{"n_layer": 11, "d_model": 160, "n_head": 10, "n_kv_head": 5, "head_dim": 32, "d_mlp": 320, "vocab_size": 1523, "activation": "squared_relu", "norm": "rmsnorm", "norm_place": "pre", "norm_eps": 1e-06, "positions": "rope", "rope_base": 10000.0, "rope_fraction": 0.5, "qk_norm": false, "attn_scale": 0.177, "bias": "all", "tie_embeddings": false, "parallel_block": false, "extras": ["local attention windows", "shifted keys", "capped logits"], "init": "uniform", "init_std_qkv": 0.0448, "init_std_o": 0.0, "init_std_up": 0.0448, "init_std_down": 0.0, "optimizer": "muon_variant", "lr": 0.00542, "lr_mult_o": 1.08, "beta1": 0.9, "lr_head": 0.00644, "grad_clip": 1.0, "warmup_steps": 200, "schedule": "wsd", "decay_fraction": 0.779, "decay_shape": "linear", "final_lr_fraction": 0.0, "batch_tokens": [16384, 32768, 49152], "seq_len": 512, "doc_mask": true, "train_tokens": 219700000, "steps": 7365, "dataset": "wikipedia_en"}
Each number is 50 + 15 x the weight over its row's rms, rounded and kept within 0 to 99. Layers, rows and columns count from 0. The size before them is the row's rms in percent of the matrix's.

# layer 7 MLP up, 320x160, rms 0.11, rows 21-107, columns 0-39
108:53 44 61 55 44 35 47 66 32 53 31 76 31 58 59 26 63 69 43 67 47 50 52 52 11 66 49 66 57 77 37 55 59 61 66 53 49 77 53 48
096:70 59 55 53 33 45 57 39 38 33 34 62 22 31 61 34 74 42 36 46 69 35 60 44 60 76 57 56 65 26 63 46 33 45 52 88 25 48 66 55
103:44 74 33 52 74 60 83 51 36 74 49 31 49 36 31 43 29 29 45 45 57 88 53 37 34 19 72 50 48 43 49 28 69 52 63 34 40 63 49 54
097:55 73 47 53 38 25 61 29 41 41 37 63 63 29 44 36 58 44 52 59 69 20 61 67 41 31 35 31 53 25 55 62 60 40 36 68 53 58 17 64
102:53 55 59 37 64 54 78 69 43 43 59 65 44 68 69 30 67 76 29 44 43 86 42 35 34 46 48 39 48 52 52 38 51 47 37 43 59 34 27 73
096:40 35 61 39 69 48 44 40 50 70 45 50 78 67 39 53 36 65 46 27 58 35 60 50 44 67 51 48 47 53 48 51 73 46 57 59 24 45 70 14
106:56 40 54 66 43 62 74 11 91 23 55 58 37 66 65 48 30 46 32 20 55 60 61 52 31 54 62 61 61 51 70 41 43 30 38 37 58 46 65 54
091:32 33 53 47 44 37 40 56 68 41 61 46 38 72 37 49 39 30 53 64 49 58 42 75 33 41 50 67 41 67 34 62 41 39 43 51 34 66 44 76
109:51 52 75 16 44 36 55 62 43 41 49 52 23 41 54 60 53 45 39 43 47 49 33 53 52 48 67 50 37 47 38 49 56 35 64 52 72 55 56 49
093:62 50 53 27 63 44 46 32 22 56 39 60 47 31 36 46 47 53 35 52 27 61 48 68 39 57 62 37 45 54 65 62 60 34 63 44 38 37 83 40
093:53 48 78 41 45 32 65 34 54 48 79 33 53 72 71 57 14 33 58 58 67 44 39 76 42 45 43 73 48 55 44 34 44 46 08 54 38 56 25 46
106:47 37 36 71 41 42 68 64 57 61 52 76 37 53 74 52 65 66 47 62 53 44 51 52 26 50 32 58 49 29 21 43 45 43 69 65 48 57 60 64
094:52 46 00 37 34 47 44 46 39 54 35 42 52 37 54 58 65 82 56 65 54 54 70 36 32 63 62 66 63 51 64 25 54 55 64 33 41 63 74 39
102:47 44 66 69 23 06 42 39 51 46 59 37 33 55 09 41 31 42 59 61 46 20 45 33 45 67 59 36 27 32 38 84 23 43 36 34 58 52 42 74
101:75 64 45 29 44 66 52 61 58 46 51 56 51 43 66 45 35 39 36 45 43 30 32 42 36 90 50 37 55 39 86 35 46 28 30 48 26 45 57 46
087:49 38 48 34 40 58 54 64 55 38 57 91 70 50 38 52 12 62 66 41 36 40 30 50 44 59 47 38 59 72 44 51 59 72 31 67 66 33 55 38
100:55 55 54 34 35 56 30 47 38 38 35 62 55 28 39 54 43 79 34 45 99 51 51 59 74 33 57 43 39 60 23 59 62 68 54 21 50 39 29 48
110:53 64 33 41 42 61 43 35 37 56 56 70 07 35 65 58 56 54 69 20 68 65 63 77 48 52 61 48 66 42 54 55 44 40 52 46 83 55 21 37
093:59 63 55 46 56 57 43 62 21 43 48 67 32 53 66 54 52 43 64 44 72 36 41 58 44 57 56 32 27 44 63 73 64 43 54 34 66 57 43 72
090:64 39 49 54 76 68 56 66 55 35 32 59 47 49 15 61 61 47 59 53 64 40 28 27 54 44 48 43 61 26 60 66 63 65 88 56 60 52 51 39
090:59 48 59 43 31 42 46 40 69 58 29 65 58 43 71 65 55 17 52 52 52 41 73 64 58 66 37 53 60 25 38 51 50 25 42 37 36 45 32 69
091:58 52 20 53 51 40 55 60 58 38 79 58 44 37 44 53 51 57 51 19 52 28 64 38 62 54 60 70 39 68 70 53 21 55 41 52 61 65 60 37
094:34 36 37 79 62 75 86 58 46 44 55 39 65 36 43 21 58 50 25 32 27 57 44 42 63 49 31 43 62 57 39 69 47 55 65 76 55 51 48 44
105:58 33 56 59 46 45 54 40 49 46 53 12 77 41 59 73 46 67 64 50 76 69 32 49 53 44 60 25 58 59 58 46 56 60 68 46 53 43 64 37
099:53 40 42 69 71 34 46 43 52 67 51 46 58 52 61 53 55 12 44 28 53 56 13 47 36 60 77 36 28 46 38 36 87 60 50 35 75 44 81 43
100:39 66 40 27 39 31 40 29 74 53 64 65 51 43 36 36 65 55 46 55 38 34 54 24 52 78 46 67 37 54 39 47 53 56 95 41 49 09 63 33
104:44 47 55 35 70 11 56 51 56 29 52 61 42 36 78 52 43 27 53 25 58 46 10 64 14 64 44 41 55 42 41 44 59 36 28 45 30 37 24 66
102:39 38 35 46 44 44 56 60 59 39 29 51 47 56 47 16 61 73 25 62 31 52 47 25 58 48 39 63 20 60 46 59 39 62 53 72 93 32 50 48
077:26 73 73 35 56 56 24 48 50 36 95 27 67 58 62 85 56 30 49 40 42 38 74 56 53 41 32 36 26 73 77 21 39 47 57 49 37 56 27 43
116:34 70 62 41 42 45 27 45 65 31 25 51 51 30 81 08 37 54 44 48 32 43 57 57 59 54 60 59 75 62 54 34 70 47 37 48 44 77 27 37
107:47 58 52 34 33 35 60 27 78 39 40 55 51 67 52 44 49 35 55 53 58 51 49 75 53 54 54 28 48 78 48 41 39 44 61 59 40 50 75 35
092:07 61 70 28 47 67 56 66 49 33 32 37 50 34 56 73 47 66 51 65 42 62 53 39 44 51 62 60 58 61 39 58 58 19 80 50 50 56 34 45
109:55 40 40 37 26 69 51 59 36 57 19 26 61 43 56 63 30 63 45 58 61 28 44 67 52 93 44 57 38 65 55 45 50 46 56 27 52 44 46 55
088:57 30 67 55 47 67 66 53 43 86 60 55 52 76 65 67 63 50 58 57 21 42 82 45 62 60 42 50 16 39 46 36 60 55 56 52 55 70 43 56
096:52 57 46 40 29 50 94 26 32 57 52 41 51 63 68 63 47 56 59 18 70 76 47 72 34 40 30 59 51 72 52 56 30 50 34 73 37 42 39 55
104:59 79 65 24 55 32 56 31 46 57 62 60 51 31 64 61 19 65 40 59 87 47 28 72 43 93 66 53 60 66 48 39 50 44 32 55 56 16 21 61
101:45 73 62 51 45 36 71 53 64 60 72 53 43 21 55 53 62 52 69 68 41 59 32 60 54 51 37 60 58 55 45 37 40 67 62 44 66 49 20 18
099:41 41 47 37 38 55 41 42 52 25 55 46 55 76 39 07 59 67 51 30 65 53 43 76 51 64 40 35 28 34 31 38 32 50 62 57 46 45 46 61
100:58 52 53 39 64 55 47 51 36 50 55 57 55 36 34 36 39 62 45 52 84 38 57 70 43 36 83 33 49 47 38 39 30 52 52 67 53 64 48 50
094:79 39 75 00 51 64 38 63 56 21 54 63 46 61 54 47 55 46 41 34 51 11 51 31 53 67 39 77 67 40 35 29 58 44 45 29 47 39 67 49
104:53 68 61 70 32 60 59 70 37 55 56 31 43 46 43 61 14 31 45 34 82 45 29 76 51 54 39 73 51 52 60 69 48 36 35 60 21 39 46 65
103:52 43 52 37 62 49 48 52 69 38 41 32 68 61 53 76 60 55 21 41 59 52 73 62 72 56 56 60 50 35 60 24 40 47 36 60 67 46 27 31
096:28 30 56 43 50 48 73 41 61 47 44 61 51 49 41 54 67 14 49 43 38 55 50 37 36 50 73 44 54 46 69 40 64 45 46 87 43 50 29 28
105:42 75 36 34 35 36 40 37 61 54 33 57 62 51 29 48 46 57 23 30 59 30 72 53 38 37 19 16 40 13 23 38 43 29 73 43 55 36 41 28
109:42 53 48 36 62 50 21 39 62 55 73 43 56 32 27 34 40 49 41 56 52 33 51 32 56 47 54 61 58 48 41 47 56 42 59 52 39 55 71 54
095:57 32 77 64 09 56 60 48 48 40 64 55 53 23 39 38 22 46 56 44 48 42 51 31 68 78 73 73 65 69 60 37 60 59 31 43 40 55 55 26
096:58 54 36 75 37 50 64 60 52 54 71 44 57 51 83 68 44 59 61 64 46 51 45 46 66 63 76 44 23 89 27 54 45 57 62 40 30 58 19 77
098:45 45 35 86 53 35 40 42 27 52 51 48 66 53 55 62 61 44 34 38 74 65 39 41 44 69 29 52 26 46 37 42 56 67 50 37 34 40 14 28
103:29 37 57 61 49 60 57 38 53 38 53 31 56 33 37 43 26 51 60 71 36 58 64 18 54 63 58 62 55 27 28 48 27 45 69 39 48 74 54 55
085:29 51 51 52 41 69 38 64 77 47 43 41 63 62 51 36 39 73 40 50 78 50 41 39 36 33 55 55 43 75 53 14 42 69 55 69 20 36 61 26
091:26 53 57 60 23 54 46 45 64 54 51 75 30 65 28 40 54 76 59 42 31 47 28 41 55 55 42 35 42 48 56 49 59 25 74 50 60 68 26 39
099:19 33 83 60 60 75 50 68 36 61 49 31 64 60 45 62 79 21 44 42 66 48 49 54 55 74 45 58 39 45 46 53 11 31 33 45 82 38 47 16
095:61 34 60 56 48 67 70 39 35 72 68 70 48 65 42 58 39 45 38 69 46 58 10 63 63 59 82 55 56 48 12 48 84 62 42 56 25 61 67 64
103:35 35 37 61 24 43 33 30 38 53 28 48 45 57 26 50 32 34 40 31 46 54 70 77 45 41 62 55 53 59 61 31 44 40 56 58 67 53 36 44
095:38 54 72 48 27 37 53 62 67 43 65 66 53 36 31 64 36 35 83 24 54 59 41 76 40 54 35 44 69 29 58 37 52 36 40 75 45 49 18 48
092:35 42 56 60 63 62 39 54 43 78 30 49 46 45 39 48 60 56 59 26 36 32 47 42 18 37 66 60 40 78 69 61 50 37 30 44 46 35 15 38
093:55 46 43 44 49 38 57 57 77 41 67 15 40 67 52 43 58 49 60 50 52 56 59 62 57 70 60 45 83 47 40 79 57 44 62 49 56 90 61 71
104:64 56 48 58 81 51 66 53 24 61 49 49 53 54 55 59 32 43 53 46 44 42 35 59 33 49 39 36 56 88 65 68 59 45 39 52 50 28 32 65
108:76 66 49 57 66 38 63 55 65 48 51 48 71 69 50 33 53 16 33 36 69 40 32 20 32 53 57 71 53 38 61 47 69 30 36 61 75 61 52 69
096:62 36 41 38 70 41 38 28 22 57 48 68 58 40 54 32 63 37 77 38 31 58 37 60 56 52 74 42 28 60 15 20 21 69 52 42 53 44 27 46
100:30 50 24 41 36 57 79 29 77 48 60 80 57 47 47 28 43 50 68 67 59 60 54 41 72 38 41 69 64 40 59 17 56 45 30 45 72 42 48 23
108:77 51 35 82 55 30 34 43 47 52 29 82 40 54 20 30 54 19 69 49 36 17 83 61 40 67 46 67 55 50 41 44 47 33 38 22 34 63 38 33
111:63 58 10 60 35 48 69 57 41 30 31 27 26 43 56 44 40 56 29 42 40 36 42 41 50 32 52 65 47 24 60 49 69 54 49 52 40 72 38 44
103:42 52 74 23 43 64 44 84 70 54 55 55 68 63 45 39 40 61 42 60 57 60 50 54 52 49 63 64 53 58 57 61 75 50 37 30 58 36 62 52
098:32 56 35 30 71 46 40 32 75 61 65 48 51 73 52 44 56 45 59 51 67 40 67 43 61 39 31 54 43 43 47 22 57 57 53 22 49 37 36 57
091:49 43 48 20 51 43 42 70 70 76 57 27 41 79 43 22 42 53 38 31 36 41 63 73 67 65 88 59 58 43 49 46 55 43 72 76 60 33 42 43
100:72 66 37 36 63 37 47 26 29 66 37 52 30 53 42 55 39 47 57 38 28 27 30 54 66 40 55 53 60 64 46 68 79 42 54 47 47 60 34 32
102:37 61 57 58 44 58 67 98 47 44 40 56 42 71 62 70 55 43 37 46 52 41 64 43 49 58 41 45 47 48 62 67 28 57 64 55 51 62 19 22
095:55 43 49 53 49 52 51 83 46 64 39 45 16 64 51 67 57 22 55 42 47 55 56 43 50 73 69 46 36 52 42 28 45 48 55 63 90 61 49 34
104:85 29 52 60 35 61 62 58 31 43 66 64 13 89 29 37 49 31 38 50 44 44 42 13 30 48 69 49 56 35 55 35 57 67 46 59 40 39 49 55
097:54 69 25 41 71 50 46 45 34 39 53 58 26 36 45 58 51 31 50 36 22 41 48 47 41 62 32 64 67 38 70 66 51 42 53 45 31 55 44 55
107:44 40 29 44 41 51 71 17 49 16 64 56 37 34 49 33 60 56 46 53 20 45 45 36 46 45 58 59 40 43 49 20 63 57 59 20 54 40 49 50
099:54 62 68 48 72 60 44 39 54 30 53 33 66 40 58 55 21 36 54 05 65 44 31 70 50 66 03 47 63 67 59 69 89 37 42 42 64 36 21 37
097:27 40 52 51 43 40 80 59 23 36 43 51 55 38 65 48 59 29 43 55 42 61 74 64 46 37 25 49 57 84 55 21 65 41 97 40 64 57 75 68
095:37 62 63 38 42 36 44 52 79 24 57 20 49 51 22 34 21 58 68 44 61 22 53 40 41 56 44 60 36 45 24 27 45 61 46 62 60 56 52 38
112:51 51 19 58 29 45 60 46 75 44 68 58 57 64 25 59 44 78 34 68 74 63 48 43 46 54 38 27 38 50 35 50 41 36 32 60 30 20 65 85
103:59 71 37 51 77 29 65 50 44 32 54 67 70 69 62 34 47 48 46 63 42 73 56 17 58 69 48 49 53 51 46 38 51 51 41 13 83 33 76 36
092:31 72 30 40 48 59 61 48 36 41 71 62 12 57 38 51 41 60 47 19 43 58 47 69 63 21 60 40 33 52 52 63 72 42 44 17 38 30 72 38
110:33 37 18 77 52 51 53 85 62 70 38 29 33 37 29 41 49 44 73 47 57 62 43 32 50 59 36 58 53 36 44 53 34 55 58 56 54 58 22 73
099:57 65 61 59 62 32 73 61 42 59 58 55 77 59 41 46 51 50 63 58 57 57 29 59 19 25 38 29 35 46 42 67 39 47 50 65 66 43 22 52
096:75 11 32 42 65 63 31 23 63 75 72 63 34 34 37 53 39 62 50 38 26 25 66 55 60 58 54 22 53 60 34 72 25 54 44 61 54 29 52 51
105:51 60 32 44 29 37 54 69 66 69 63 48 49 55 48 59 49 65 58 47 37 53 52 51 37 38 48 75 64 61 26 56 35 57 34 55 42 29 47 55
097:51 43 55 38 32 66 40 54 63 61 59 30 63 20 63 72 61 74 49 51 38 38 08 49 51 86 26 41 34 38 75 48 68 52 69 72 51 34 56 45
098:40 31 72 53 44 42 38 42 65 70 39 75 30 55 29 52 44 27 64 49 73 53 61 40 70 39 69 70 46 35 48 65 77 46 63 43 55 62 60 46
104:66 28 27 41 45 91 51 48 69 54 32 62 63 52 59 65 36 60 36 40 50 13 71 26 74 41 43 72 00 59 38 59 69 34 48 65 44 53 32 49
104:26 58 56 54 73 78 52 35 59 66 41 51 22 39 55 37 30 48 57 58 39 48 75 35 55 62 59 31 74 43 46 26 60 49 62 38 62 59 59 51
114:57 11 76 56 55 37 38 73 63 63 43 48 30 21 46 56 58 77 31 61 70 44 38 31 47 45 75 43 31 55 43 44 80 15 48 53 27 60 55 41
# layer 7 MLP down (transposed), 320x160, rms 0.0526, rows 21-106, columns 0-39
108:39 58 76 36 74 65 53 58 57 88 47 59 60 66 62 80 57 49 41 38 37 52 70 64 45 31 64 44 59 90 54 31 39 29 69 47 26 36 51 61
094:56 54 37 38 62 42 44 57 48 30 60 19 30 44 31 48 50 60 61 73 85 49 44 59 59 28 51 56 60 23 50 79 71 44 58 51 52 48 36 72
099:76 64 53 49 37 30 80 41 39 57 34 39 34 80 63 47 46 72 43 56 61 37 54 38 42 33 19 57 32 55 39 26 47 51 48 27 75 17 35 44
098:41 80 29 58 40 58 40 58 41 61 61 42 53 47 36 55 59 66 85 64 53 65 49 50 45 04 53 56 40 33 71 29 47 50 52 50 42 43 69 64
095:49 65 63 63 42 61 36 30 49 44 67 40 46 41 47 67 33 23 71 56 27 69 52 71 57 51 27 52 24 47 50 42 47 29 65 22 36 44 51 42
095:36 31 81 39 59 29 49 41 55 42 24 56 66 75 20 52 66 61 43 50 55 24 63 33 42 28 42 41 59 43 70 49 61 42 29 55 41 64 18 38
108:62 71 43 36 43 48 40 73 51 52 59 40 54 42 81 84 97 43 38 48 55 30 42 60 30 43 70 30 62 63 46 58 57 50 63 19 96 57 58 59
090:43 52 30 55 63 30 54 36 48 56 64 71 44 66 39 64 46 66 46 44 54 55 46 44 70 61 56 49 75 47 66 67 46 76 55 38 64 49 45 41
107:66 40 66 67 60 71 40 76 32 69 59 59 26 51 54 61 59 35 26 47 45 29 56 55 39 48 29 36 47 40 40 61 71 62 44 57 36 59 87 76
096:58 84 58 43 73 44 79 59 48 56 50 61 55 92 38 60 38 56 38 57 52 53 67 70 65 79 35 21 52 45 28 31 69 10 84 51 54 52 56 48
093:59 52 32 67 54 40 49 36 47 43 49 48 55 18 41 72 76 24 64 39 61 49 42 45 38 65 45 43 63 69 57 45 63 43 31 47 34 45 47 54
112:48 30 58 68 42 23 40 76 63 77 63 43 83 54 68 49 67 73 46 67 51 64 36 53 72 55 51 56 49 46 45 64 66 70 24 58 59 59 62 39
085:40 36 39 37 39 52 24 63 46 50 50 29 60 72 37 27 58 42 54 49 53 54 31 53 70 48 55 55 34 41 78 88 56 66 37 78 77 53 40 38
101:35 73 54 49 53 44 46 45 28 26 57 32 58 61 59 46 51 66 77 44 56 45 67 57 64 69 35 48 23 63 27 45 67 14 50 56 53 40 33 54
104:30 52 85 49 39 16 40 36 54 31 74 28 34 60 61 43 35 37 58 64 54 45 44 47 66 54 47 57 47 58 51 74 51 66 43 51 39 35 32 48
096:50 48 59 35 54 46 41 69 50 38 52 50 52 49 66 60 38 42 79 85 52 62 48 55 74 34 60 21 80 41 31 43 78 28 25 68 46 56 57 43
106:59 38 52 57 28 42 59 63 20 25 32 38 44 64 32 44 62 46 34 49 46 56 63 15 66 45 51 47 45 54 51 48 54 57 51 19 59 41 49 37
104:61 47 42 46 28 52 69 54 34 50 62 47 58 49 79 43 41 81 45 47 55 68 43 69 58 44 47 35 53 50 57 36 68 45 38 59 39 51 43 43
094:37 65 38 46 38 41 48 63 46 73 41 29 70 78 39 40 59 28 36 58 40 31 25 44 46 54 36 61 35 31 66 38 51 58 63 32 44 44 27 40
092:56 64 53 55 32 66 52 20 35 21 58 36 57 32 56 45 30 33 28 48 21 41 57 53 72 58 47 54 69 85 43 30 50 58 54 63 48 50 61 51
088:62 27 26 62 54 62 47 43 38 32 59 05 44 66 49 21 62 53 54 61 70 49 44 28 51 40 71 58 40 61 61 49 40 81 33 44 60 59 53 28
093:53 56 50 57 55 83 43 43 38 57 53 47 62 45 47 50 46 59 74 39 65 56 48 53 29 67 51 61 48 70 27 38 51 14 78 29 47 65 26 75
102:56 55 51 30 62 43 46 33 29 20 47 63 52 50 60 77 50 40 35 49 84 73 44 63 52 46 45 45 37 46 42 69 55 32 57 44 50 35 30 63
104:48 37 12 48 57 37 40 30 22 52 78 61 60 62 56 67 53 68 49 58 69 55 63 23 26 33 47 50 57 59 53 75 49 71 38 52 33 46 61 28
099:51 55 26 21 31 63 48 57 46 53 59 38 65 71 40 60 62 57 55 43 45 50 51 55 50 61 48 57 51 45 27 35 45 23 51 84 28 44 23 46
095:63 47 52 41 57 43 47 65 52 45 60 60 55 67 50 51 46 39 39 39 39 60 44 34 42 43 58 50 71 78 44 67 47 47 41 25 50 63 57 39
102:59 55 58 35 46 79 73 42 56 33 37 56 45 99 58 20 40 20 32 61 32 43 42 52 49 27 84 57 52 56 44 45 46 48 69 60 54 54 40 45
096:60 40 76 73 34 74 41 57 59 68 68 42 27 35 80 64 65 41 58 28 71 64 58 51 83 63 52 67 62 54 63 37 51 35 29 34 57 29 49 43
090:65 43 51 46 59 67 47 46 47 61 36 73 31 39 61 55 35 44 58 58 80 34 55 64 39 72 53 45 52 52 60 38 67 62 57 42 46 61 68 47
110:69 39 52 36 51 56 73 31 42 43 65 60 60 49 51 23 46 71 27 36 49 56 56 50 31 54 47 52 63 61 53 73 53 60 48 39 29 42 23 70
110:53 63 71 24 50 12 60 69 32 47 27 46 53 63 51 40 54 62 28 51 60 30 25 50 59 47 35 70 30 23 50 65 78 54 58 69 75 46 40 45
097:63 49 42 70 44 54 63 62 50 83 65 60 46 53 15 36 58 50 42 39 36 31 47 54 40 51 49 59 41 55 48 36 47 48 40 39 53 59 43 33
106:54 38 62 48 28 51 53 40 45 50 38 26 41 52 46 47 45 44 64 20 57 69 55 66 38 62 30 41 59 71 46 17 32 69 37 58 73 59 56 23
092:41 83 63 66 42 55 73 35 81 22 59 37 47 47 40 32 38 26 44 58 44 58 20 63 40 48 48 58 68 69 43 51 33 69 26 47 54 58 53 59
098:60 36 59 67 56 89 57 63 50 65 41 44 30 69 48 52 32 66 64 65 38 51 30 52 61 41 48 41 41 51 43 62 74 29 43 59 53 54 46 36
102:47 49 64 67 45 55 36 44 50 54 51 39 35 55 68 48 45 25 43 46 20 50 20 75 67 49 55 30 40 62 68 68 38 53 51 45 42 58 44 44
099:74 67 62 47 66 51 56 39 60 62 43 38 46 57 72 55 55 48 54 44 56 64 64 23 40 39 44 67 68 42 57 35 45 71 32 47 45 55 44 40
104:47 40 65 56 26 46 43 48 47 69 47 52 63 46 31 68 41 34 51 43 45 52 46 58 11 54 64 64 64 31 69 60 50 48 44 52 32 63 56 87
097:75 43 48 25 59 55 64 51 47 46 19 59 32 56 80 60 58 29 38 50 44 51 55 60 46 54 40 46 56 42 46 56 69 26 38 24 78 76 36 17
097:37 66 53 34 15 48 42 76 30 35 40 56 42 78 61 26 44 69 63 28 44 30 15 55 47 63 29 78 55 52 33 43 43 41 60 15 31 20 51 39
105:63 65 63 77 67 42 54 78 39 65 37 67 27 35 49 39 57 58 73 48 55 44 53 46 48 48 28 42 60 37 51 47 48 53 46 54 46 59 64 64
105:55 49 80 63 70 60 45 42 57 41 34 46 54 69 22 50 15 45 46 40 25 57 70 53 47 32 45 53 60 44 60 42 35 18 57 63 54 54 41 48
095:45 55 72 34 38 47 60 45 37 61 48 61 60 68 69 76 33 70 47 57 56 55 41 28 18 72 28 32 61 21 43 59 71 53 51 57 26 57 51 42
108:64 49 53 48 44 58 38 58 74 60 75 45 80 58 43 33 54 29 48 50 59 47 44 34 65 45 26 35 39 35 53 43 28 54 72 39 48 47 37 62
107:52 61 53 70 57 52 31 30 38 41 27 42 26 45 59 35 32 62 69 46 52 47 47 09 50 42 19 58 31 57 33 58 50 45 47 60 50 30 53 54
087:55 65 57 27 74 65 55 52 69 30 44 40 65 53 51 61 41 44 59 67 55 41 17 53 69 42 33 40 47 50 88 34 54 58 37 25 72 59 34 40
100:49 31 59 07 61 49 71 37 49 51 32 56 52 48 28 39 33 55 61 39 60 34 35 36 49 40 66 69 28 74 75 51 58 43 69 43 48 40 74 52
093:21 49 46 46 59 54 31 48 64 28 58 66 58 63 36 47 68 43 45 62 54 32 36 30 53 69 18 53 38 29 43 62 41 50 64 41 61 60 46 44
100:60 21 52 52 51 34 20 39 33 77 61 58 54 69 65 34 33 56 47 32 53 53 62 42 28 66 58 40 39 91 54 42 45 37 45 40 47 55 35 61
092:63 56 68 42 53 17 57 31 50 38 31 46 50 45 51 61 46 35 72 36 42 37 37 82 44 55 75 58 48 43 32 52 41 69 37 79 82 46 26 57
101:28 50 60 51 42 54 48 69 74 50 42 37 59 40 30 38 71 54 49 49 22 45 64 61 15 58 40 27 38 49 65 42 29 43 59 74 57 21 73 52
098:60 46 46 25 47 30 16 59 22 55 38 68 37 65 37 56 72 55 55 73 55 45 33 14 36 61 60 56 70 61 30 57 66 50 68 72 36 42 48 36
090:57 71 50 27 40 56 58 51 74 73 68 16 83 20 04 55 47 49 49 44 55 66 62 71 69 65 62 57 51 41 59 29 32 44 34 51 55 64 35 53
107:54 48 25 50 40 37 47 31 39 80 48 54 55 57 36 54 58 73 34 20 44 37 84 53 73 65 36 63 55 63 79 62 54 11 33 50 67 52 38 59
098:70 43 71 34 48 38 31 50 39 45 67 51 00 48 28 57 58 46 39 61 68 68 79 61 53 39 50 88 62 41 17 69 14 77 47 55 43 37 26 51
097:60 67 40 75 53 41 45 48 08 77 69 71 26 67 35 77 78 64 45 50 31 38 32 65 48 50 47 38 46 68 73 41 39 57 64 65 67 50 52 66
089:51 60 47 43 42 35 38 73 74 78 56 45 56 41 40 56 76 52 42 39 47 60 49 64 53 47 39 48 40 47 44 94 81 58 70 41 44 25 71 77
097:58 46 48 67 30 47 67 61 35 44 37 66 62 61 52 70 55 64 78 39 58 43 36 39 53 53 31 38 62 81 53 71 51 22 44 51 58 42 38 46
101:47 39 49 28 92 70 73 42 37 52 46 56 81 53 54 35 49 51 65 60 49 61 47 84 53 58 22 70 52 00 72 71 57 31 67 69 46 29 58 77
102:49 51 53 69 17 72 70 74 61 56 58 55 18 63 56 65 38 42 28 54 45 79 67 56 37 30 56 54 40 22 58 79 49 55 64 33 40 55 77 73
100:51 43 55 38 80 29 53 29 26 61 57 47 60 43 00 53 37 45 39 38 58 44 55 33 25 48 54 51 50 57 65 56 47 43 50 71 44 54 54 55
105:78 47 48 60 35 33 77 38 40 21 53 39 25 66 46 25 58 56 33 38 48 42 31 71 50 66 34 46 35 61 69 89 46 22 52 42 49 40 57 51
107:20 73 51 43 27 40 60 53 47 35 55 26 39 53 45 39 51 46 41 33 81 31 37 32 44 57 52 49 44 40 44 24 40 50 32 33 26 61 21 69
099:66 48 34 85 56 49 62 26 43 49 39 66 52 42 54 60 44 41 65 41 55 45 45 59 81 59 29 32 41 29 57 44 21 52 72 49 51 66 52 77
099:41 33 57 48 43 59 41 63 27 48 71 31 48 42 40 27 38 28 38 27 68 64 56 57 44 48 67 65 31 79 68 35 81 20 57 67 34 68 44 44
098:49 46 66 74 65 50 51 20 46 44 51 72 44 55 64 78 41 58 40 60 63 41 46 44 07 31 60 42 49 39 17 40 54 78 48 36 61 61 65 38
100:42 62 53 47 48 71 77 39 67 49 75 47 77 37 45 51 50 66 46 35 66 69 59 63 41 58 58 41 40 69 44 33 30 34 57 62 45 36 69 51
104:56 50 53 07 48 42 37 38 29 44 70 48 47 77 45 50 34 22 12 66 56 78 66 50 45 43 57 58 27 32 50 31 49 60 40 56 55 33 63 32
099:54 39 42 32 57 27 66 68 12 68 59 56 25 54 49 64 47 58 59 39 45 69 70 38 51 65 53 66 32 66 41 34 28 45 39 39 43 31 80 62
100:55 64 52 34 30 65 44 32 23 72 43 52 61 16 31 50 56 60 48 59 86 55 54 51 57 41 42 39 56 47 45 81 57 75 30 30 19 58 70 68
095:59 42 47 38 66 36 52 39 52 30 63 23 30 27 51 66 58 33 63 50 49 52 78 56 55 56 56 85 61 31 65 60 24 45 54 54 58 59 56 68
103:67 33 32 55 61 25 38 31 49 42 61 45 57 47 55 32 35 05 60 71 46 87 49 47 54 48 44 47 46 44 63 43 52 50 53 70 57 62 46 46
105:40 62 51 50 59 31 64 41 47 85 36 65 21 38 44 11 38 77 42 67 10 64 52 47 35 57 51 70 35 40 48 32 52 69 38 44 64 78 69 59
098:12 84 30 54 56 61 71 34 54 44 52 33 15 41 73 32 23 33 76 52 47 57 44 57 58 47 42 61 55 58 46 24 33 17 52 35 66 28 47 44
094:28 26 60 83 45 58 40 32 57 68 64 58 50 56 65 52 14 61 50 74 29 53 53 82 61 49 47 30 33 42 56 41 49 74 48 39 81 37 56 71
105:48 70 45 53 56 71 57 43 40 70 46 55 49 74 66 36 58 45 47 27 57 64 21 69 23 38 54 30 58 53 43 48 43 55 61 44 23 64 66 47
103:41 38 53 63 76 46 66 50 34 85 43 26 29 44 40 58 51 50 34 62 37 54 67 71 86 26 56 57 39 44 67 61 39 60 41 63 74 50 67 64
092:87 47 81 76 62 31 56 42 47 47 27 66 60 35 74 69 54 52 53 43 51 40 71 49 34 41 63 80 72 66 38 31 58 34 49 59 69 52 49 22
104:49 55 53 57 48 59 45 54 56 62 42 57 42 37 43 46 54 54 72 48 60 53 38 35 37 39 35 36 27 45 46 78 65 67 37 51 50 53 49 22
097:73 37 56 35 33 26 43 58 60 41 59 57 33 35 57 36 82 67 68 55 47 29 56 53 61 59 56 16 40 63 46 68 40 50 37 48 41 50 54 85
100:60 46 46 67 56 40 39 60 49 68 81 42 48 54 39 47 34 46 38 39 32 29 40 33 47 69 24 31 72 44 55 52 40 86 65 37 69 37 37 49
107:63 55 45 39 49 43 42 05 60 26 36 37 94 32 81 68 45 82 56 54 46 38 44 52 62 43 51 45 38 46 36 46 60 68 65 56 46 41 50 65
098:73 76 44 61 51 14 57 46 15 27 38 93 57 32 44 61 36 28 58 49 75 49 52 43 55 59 39 61 51 47 46 46 63 57 38 35 52 60 57 64
099:38 75 27 39 27 50 45 40 65 57 35 35 59 58 67 43 44 58 37 52 39 47 50 66 20 50 36 44 63 66 45 57 39 66 38 63 57 75 34 51
106:57 39 59 46 55 65 60 31 69 37 62 67 67 44 39 41 61 22 42 45 48 54 30 44 56 43 50 54 63 66 64 76 38 25 60 66 72 37 51 61
105:72 30 67 38 50 54 47 73 67 33 27 19 07 69 45 52 46 36 20 15 60 47 49 49 48 47 42 47 42 73 61 42 78 31 54 51 41 43 47 59